{
  "n_layer": 9,
  "d_model": 384,
  "n_head": 3,
  "n_kv_head": 3,
  "head_dim": 128,
  "d_mlp": 1536,
  "vocab_size": 6529,
  "activation": "tanh_gelu",
  "norm": "rmsnorm",
  "norm_place": "pre",
  "norm_eps": 1e-05,
  "positions": "learned",
  "qk_norm": false,
  "attn_scale": 0.0884,
  "bias": "all",
  "tie_embeddings": true,
  "parallel_block": false,
  "init": "normal",
  "init_std_qkv": 0.0189,
  "init_std_o": 0.00445,
  "init_std_up": 0.0189,
  "init_std_down": 0.00445,
  "init_out_by_depth": true,
  "optimizer": "soap_variant",
  "lr": 0.00258,
  "beta1": 0.95,
  "beta2": 0.95,
  "weight_decay": 0.092,
  "lr_head": 0.0046,
  "warmup_steps": 200,
  "schedule": "cos",
  "final_lr_fraction": 0.03,
  "batch_tokens": 131072,
  "seq_len": 512,
  "doc_mask": true,
  "train_tokens": 511500000,
  "steps": 3903,
  "dataset": "wikipedia_en"
}
Each number is 128 + 32 x the weight over the matrix's rms, rounded and kept within 0 to 255. Layers, rows and columns count from 0.

# layer 6 MLP up, 1536x384, rms 0.0759, rows 20-28, columns 0-191
[[187 108 122 109 108 119 113 142 179 113 209 143 101 110 145 135 133 143 133 126 116 114 123 140 149 167 163 128 108 102 125 178 150  78  99 126 126 141 106 142 181 141 171  82 133 146 123 102 205  98  92  81 100 204 117 189 188 103 142 160 186 166  84 152 152 111 118 174 107  75 158 110 123 159 136 111 114  94 160 174 130 113 131 162 169 151 132 184 120 124 128 129 144 171 125 106 171 150 157 138 102 127 113  92 116 128 103 173 144 133 186  90 120 118 130  70 139  90 123 108  95 161 114  77  85 147 116 140 105 136 146 122 117 152 109 121 126 100 132 135 111 102 168 145 122 148 138 116 138 205 127 112 141 104 172 120 143 158 129 130 116 134 113 148 158 138  89 160  96 109 109 169 121 157  93 120 150 167 137 106 144 138 154 117 113 137 114 159 175 163 157  86]
 [132 114 120 145 147 154 137 109 154 160  92  96 110 115  71 113 118 106  95 102 119 149 138 158 117 132 148 149 160 128 161 138 140 112  93 167 179  81 124 158  98 127 184  87 132 183  63 152 130  91 114  98 167 161 143 147 117 112 111 154 123 146 117 214  93 143 183 122 130 106 107 142 135 139 133 166 110  98  92 174 115  93 153 213 120 138  58 106 186 145 198 129 127 129 147 112 203 111 108 139 147 118 154  98 161  74  84  90 151 113  96 196 101 126 166 119 107 180 103 138 121  52 138 187 115 105  89 105 165 184  77 148 108 127 101 233 105  98  40 125 147 160 115 141 145  94  70 156  88 151 150 116  85 131 129 108  82 100 130 154 112 136 132 116 155 115 110 107 122 107 130  94 120 106 158 175 110 139  83 151 185  85 162 175  72 107  78 167  63  99 111 107]
 [136 116 100 168  97  62 162 128 101  58 111  93 162  83 162 154 110  68 131 110 126 119 105 136 146 171 128 112 104  97 147  87 157  87 104 186 202 170 121  58 148 157 110 117 177 159  94 188 101  76 136 117 141 183 166 131  89 154 123 183 143  82  96 141 145 116 115  89 159 105 156 116 139  78 147 110  98 133 127 154 121  65 146 146 102 117  82 142 123 163 112 119 132 147 155 129  93  75 152 138  97 116  79 107  99 123  99 174 139 124 120 180 129 116 140 150 104 139 125  96 156 144 107 182  99 128 151  89 153 142 149 118 180 147  89 152 112  84 121 106 149  97 101 113 115  93 155 142 120 155 137 138 174 148 103  55  89 103 146 143 127 139 132  69 112 131 122 151 148 130 115 179 140 146 135 115 129 190 118 142 155 142 143 105 111 174 139 162 171 126 158  92]
 [127 122 112 153 110 181  89 100 111  75 159 141 108 179 134 117  83  75  71 124 145 148 114 114 163 103 148  79  97 138  90 115 169 115 121 126 212  85 111  84 164 151 167 138 185 136 171 104 105 190 100 120 113 150 132 155 149 116 114 166  99 117 174 106 128 123 116 135 116 160  88 117 175 126 119 157 198 157 144  98 108 120  83  98 122 119 147 125 131 167 108 119 137  52 114 129 106 122 148 132  69  69 116 159 107 136 113 123  90 101  85 151 144 111 137 145 145  87  83 124 127 100 132 123 155 174  95 109 157 140 128  65 165 151 106  92 114 155 120 165 129 127 182  82  93 133 127  82 135 150 165  66 123 147 100 158 110 111  94 108  70 102  79 146 137 112  91 188  86  92  92 166  57 113 148 179 118 120 132 109  79 166 141  92  96 178 118 135 101 120 129 115]
 [128 118 139  99 132 112 109  79 137  80 144 163 144 117 133 144 111 136  90 194 158  68 139 107  65  94 128 120 149 112 120 104 110 179 117 154 125  59  56 121  93  66 157  99 124 103 110 137 125 109 130  73 107 135 166  94 140 120  95 135  72 156  97 144  91 155 126 143 173 114 137  95  50 153 104 143  44 178 116 153 122  82 125  57 142 122 150 113 159 128 104 125  96 147 182 126 161 145 162 107 156 172  77 127  92 136 112 150 142 117 153 126  74 130 110 118 106 122 131 101 126 140 167 133 131 116 130  62 100 141 124 159  96 138 142 102 150 116 184 143 167 154 144 140 127 155 123 102 204 148 103 142 138 169  99 125 134 109 158 134 175  70 110  83 130 124 107 145 104 185 161 136 104 131 106  97 140 146 211 137 121 153 133 145 108 141 112  94  96 110 142 101]
 [137 171 181 150  40 163 166 154 134 115  86 130 114 164 158 118 122 184 139 158  78 108 118  94 119 104 133 149 105 114 132 194 166 108 122 125 134 131 104  64 113 145 112 155 109  85 135 126 168 108  97 146 134  77 106 142 119 141 212 147 145 110 103  83  58 100 181 149 150 135 135 140 168 144 120 110 111 145 120 142 112 130 112 147 126 115 143 109  76 118 105 124 157 140 117  65 144 131 138  83 115 132 126 162 100 186 132 137 186  96 123 113 147 126  95 125 190 140  81 138 192 190 143 140  91 142 163 120 124 142 120  94 148 172 140  94 154 111 128 105 114 173 162 142 127 177 145 112 111 120 135  98  90 124 185 177 109 173 111 126 144 152 161 116 136  93 125 111 163 146 115 120 150 177 127  87 131 200  65  63 160  97 112 110 137 185 199 115 101 121 156 115]
 [100 120  76 111 169 172  81 114 130 122 116 131 162 117 136 107  81  90 110  94  95 158 142  92 178  88 133 110 108 130  97 156 175  99  78 123 113 126 119 115 217 166 119 135 120 103 131 129 147 144  70 132 100 151 107 153 102 133 119 136 138  63  72 111 190 129  85 161  81 145  82 115 129 103 164 109  83 140 167 109  86 140 169 144 202 167 106 128 115 161 142  86 143 102  54 131 121  97 157 162 133  93 131 179  81 139  77 111 134 136 133 144 120 124 152 130 139  95 168 165 137 129 108 116 151 110 124 131 132 121 154  70 159 140  69 110  92  97 131 137 134 127 124 122 133 104 110 100  83 121 100 114 151 178 186 162 110  90 120 144  86 109 146  69 163  86 143 105 139 154 126 160 135 134 140 149 106 180 109 106 140 110 170  86 121  88 157 185  85 116  79  81]
 [ 66 126 110  87  71 123 132 158 178  99 144 122 103 122 137 136  93 144 101 175 107 170  82 130 104 136 144 172 143 162  99 131 156 163  64 192 129  77 131 182  84 120 132 135 151 140 126 146 122 133 113 119 133 114 174 199 142 120  95 116  82 123 125 157 169 132 131  78 192 116 172 169 110 126 161 155 118  96 159  97 106  94  70 153 132 143 100 124 148 107 101 144  92 106  69 180 151 145 142 131  87 119 109 138  92 172  13 108 149 119 108 118 114  96 137 132 146  87  74 112 101 145 137 138 126  82 101 125 104 183  90 122 141 126  97 130 130 114  63 126 186 105 160  86  81 191 169 131 144 170  98  92 154 127 128 143 140 198  86 133 177  96 181 175 141 168  97 144 155 165  88 141 146 106 104 147 121  57 115 108 129 154 117 121 111 160  87 128 117 111 147 128]
 [131 146  83 111 101 139 184 118 201  92 133 137  67 128 148 140  82 125 152 104 148 148  65 112 105 133 162 135  81 120 123 132 112 135 123 140 101 182 143 127 131 116 102 164 106 129 115 133 112 129 125  64 163 149 194  83 158 103 133  99 106  97 151 123 105 142 107 148 153 110 117 119 158 132 111 168 118 140 176 155 154  99 127 115 131 148 166 148  77 113 102 130 217 154 168 147 133 198 166 131 132  94 196  75 119 148  68 201 156 116  87 137 146 122 137 177 179  97 121 155 121 185 124 107 163 107  76 124 135 127 118 100  78 143  82  86  99  89  97  89 168 117 185 122 146 118 122 167 132 110 139 146 130 139 158 106 160 113 121 129 127 117 122  85  39 122 130  83 144 117 113 142 120 112  99 172  99 155 182 155 121 142 127 153  98  99 165 100 120 144  90 139]]
# layer 6 MLP down (transposed), 1536x384, rms 0.0807, rows 20-27, columns 0-191
[[103  98  95 146 109  83  72 129 120 185  93 167 121 216 102 137  87 162 124  45 172  89 136 138 116 117  98 176 132 139 105 152 121 144 103 153 129 108 178 167  96  94 135 140 128 105 164 111 143 135 127 124 123 134 206 111 179 142 118 122  63 123  48 139 119 126 126 127 132 137 177 124 131 183  79 154 154 164 132  56 153 133 165 131 116 130  49 130 132 118 105 107  72 106 176 138  94 145 132 180 149 137 141 144 143 132 101 129 171  99 144 106  67 109 166 101 142 168  89 102 144 130 103 102 191 124 162 169 145  86 116 117  81  70 138 128 141 178 104 130  88 111 141 135 130 103  76 107 169 111  98 139 133 106 147 144 148 153 111 142  65 131 129 128  89 170 110 152 125 140 171 131 133 115 113  95 113 128 134 163  92 152 114 138 117 121 196  91  76 105 148 145]
 [182 131 108 202 113 133 154 113  86 137 198  74 137 111 134 108 124 179 121 135 113 150 110 151 156  90 132 187  68 135 105 168 112 147 108  63 135 133 135 130 120 130  66 137 118 127 198 123 104  94  65  99 176 142  90 199  41 141 136 108 177 133 121  90 143  55 119  14  85 143 154 149 136 194 115 175  56 147 104 109 128 137 160 188  36 141 127 169  73 210  72  82 126 169 173 137 181  99 123 147 150 123 138 145 106  91  81  76 138 141 126 104 153 170  91  70 105 140 182 124 138 159 122  69  83 127 164  79 120 108 113 167 123  88 102 117 186 169 144 153 122  83 156 145 147 100  94 156 133  90 181 178 159 163 127 132 144 147 135  89 161 150 184 126 162  75 118 106 144 108 122 168 123 159 162 146  79 134 139 123  98 191 135 137 101 116 171 170  86 149 185 131]
 [125 104 162 116 110 140 114 107 141 156  82 189  96 161 111 147 126 141 152 158 127 115 164 149  76 105  86 112 167 148 109 157  77 107 142 112  82  60 128 127 148  98 131 190 107 178 168  84 163  94  93  84 140 153 132 159 116  98 121 166 109 134 158 133 105 100 151 129  65  88 165 165 112 102  97  92 134 135 136 199 143 138 140 122 179 145 197 121 121  71 129 145 157 183 173  82 133 104  91 209 161  68  96 108 143 130 124 145 135  94 101 158 111 107 159 129 139 107 109 126 110  93 128 136  91 140 183  99 124  78  84  64 218 112 146  89 143 128 142 139  93 188  80 107 117 123 177  91  90 143 161 149 111 166 132 140 149 175 177 106 111 107 139 187 186 131 138 128 185 172 148 148 114 124 113 126 123 111  72 127 142 150 141 132 167 116 142 138 137 124 161  98]
 [174 124 129 149 140 136  86  99 145 107 129 171 104 129 120 150 147  70 115 121  83  71 133  74 135 129 152 119  78 160 128 116  89 170 106 136 187  81  88 125 153 151 153 168  98 131 162 111 167 119 159  74  94 108 150 165 113 126  86 100 154 159 128 145  70  64 185 120 117 124 161 133 113 110 118 133 120 155 102 125 144 149 106 114 176 144 141 100 119 131 147 152 147 168 175 138 141 133 175 145 145 125 130 138 180 191 182  85 150 110 151 119 176 178 110 123 130 160 125 168 128 155 164  59 136  65 137 158 175 134 177 150 168 182 160 159 116 126 108 148  90 171 107 200 171 123  67 131  97 165 184 153 124 107 144  98 171 106 151  87 134  79 107 121 128  92  79 127 143 174 146 118 152  76 121  89 182 159  82  94 133 112  94 162 118 121 133 107 147  97  68 104]
 [ 91 147 136 227  95 113 141 117 111  96 154  78 190  66 167  91 118 136 172 101 164  90 128 125 178 122 106 153 116  96  98  99  86  55 121 133 150 133 136  81  91 150  94 100 116 131 119 136 156 171  99 133 128  85 164 137 163  92  84 114 136 125 160 153 174 115 130  97 100 138 123  89 198  99 129 130 168  99 129 155 137 125 138  99 119 132 150 108 108  80  90 107 124 138  64  97 162 106 118 150 117 131  89 191 111 152 190 113 105 116 153 128 180 101 100  76 123 130 112 181 154 177 156 154 203 125  61 148 131 115 179  69 129  88 158 118 162 106  98 157 102 135 123 155 110  95 103 152  85 109 144 136  96  66 124  85 124 170 116 153 192 151  66  91 109 135 157 170 162 144 194  98  46 149 158 173 105 143 118 118 147 110 134  87 152  98 119 135 123 150 112 166]
 [ 96  85 136 144 121  91 106 114 143 123 118 110 132 144 178 110 162 125 139 128 171  61 162 104 128 121 151 106 115 144 101 134 134 147 120 157 132 101 153 171 174 123  59 158 124 130 183  62 142  96 160  92 132 110 110  81 165 141 117 135 137 133 110 117 131 150  82 107  88 127 151 133 109 121 132 138 113 161 101 119 151 107  37 122 112 146 134 164 142 137 136  84 158 134 108 111 149 129 108 124 126 116 159 132 137 114  87  91  86 131  99 137 106 145 125  99  73 121 103 163 115  61 146 105 151 153 159 173 131 112 163 178 157 150 121 124 138 159 171 109 158 146  91 126 109 153 101 122 113 136 161 145 137 116 129 118 123 177 207 140 137 124 151 154 165 194 114 133  97  65 110 154 165  97 124 180 142 140 158 138  96 161 116  85 141 137  97 141 113 122 115 117]
 [175 140 109 174 113  97 126  60 174 178 126 112 168  83 150 161 180 151 159 196 146 104 122 136 112 154 103 160  76 138 137  89  71 131 121  94 127  80 122 135 137 160 127 171  74 173 197 161  79 182 162 123 126 133  94  96 135  92 128  73 160 127 168 162 105 139 121 107 138 123 124 125 126 116 126 137  96  82 178 148 119  95 171 140 115 138 155  95 114 181 150  87 156 154 192 112 153 114 157 133 112 121 119 127  96 151  92 161 116 198  97 164  94 116  77 126 155 117  94 160 122  48 172 155  93 124 175 182 125 147 130 145  93  58 146 124 156 149 129  94  93 134 151 124 147 110 146 155 130 131 164 171 132 133  91 118 180 132  91  96 141 162 110 185  86  92 141 152  69 128 126  80 176 184 140 118  98  85 109  93 105 130 182  81 188 103 175 124 137 157  86 118]
 [ 77 121 123  87 132 108 167  82 124 124 126  70  92 161  72 182  73 140 136 137 135 149 157 100 108 100 168 117 139 161  92 151 176  53 133  67 148 164 154  99  98 114 144 100 104 114 151 126  88  83 102  94 124 169 114 105  65 147 101 195 104 174 153 134 133 134 162 158 122 142 122  90 156 126 141 190  97 116  85 175 118 193 164 122  99 149 158 127 149 131  82 147 142 110 187 146 137 151 185  96 127 132 131 121 132 147 135  93 113 153 155 111 146 130 145 146 129  71 152 172 107 165 129  52  91 120 174 150 126 147 126 118 151 110 142 186 138 136 169 198 108 123 115 161 163 109 177  69 154  58 108 121 129  99 126 176 122 189  80 148 115  93  65 118 190 148  82 157 160 123 145 133 166 123 170 118 171 106 172  96 107 122 114  69 146  44 123  88 158 128 133 163]]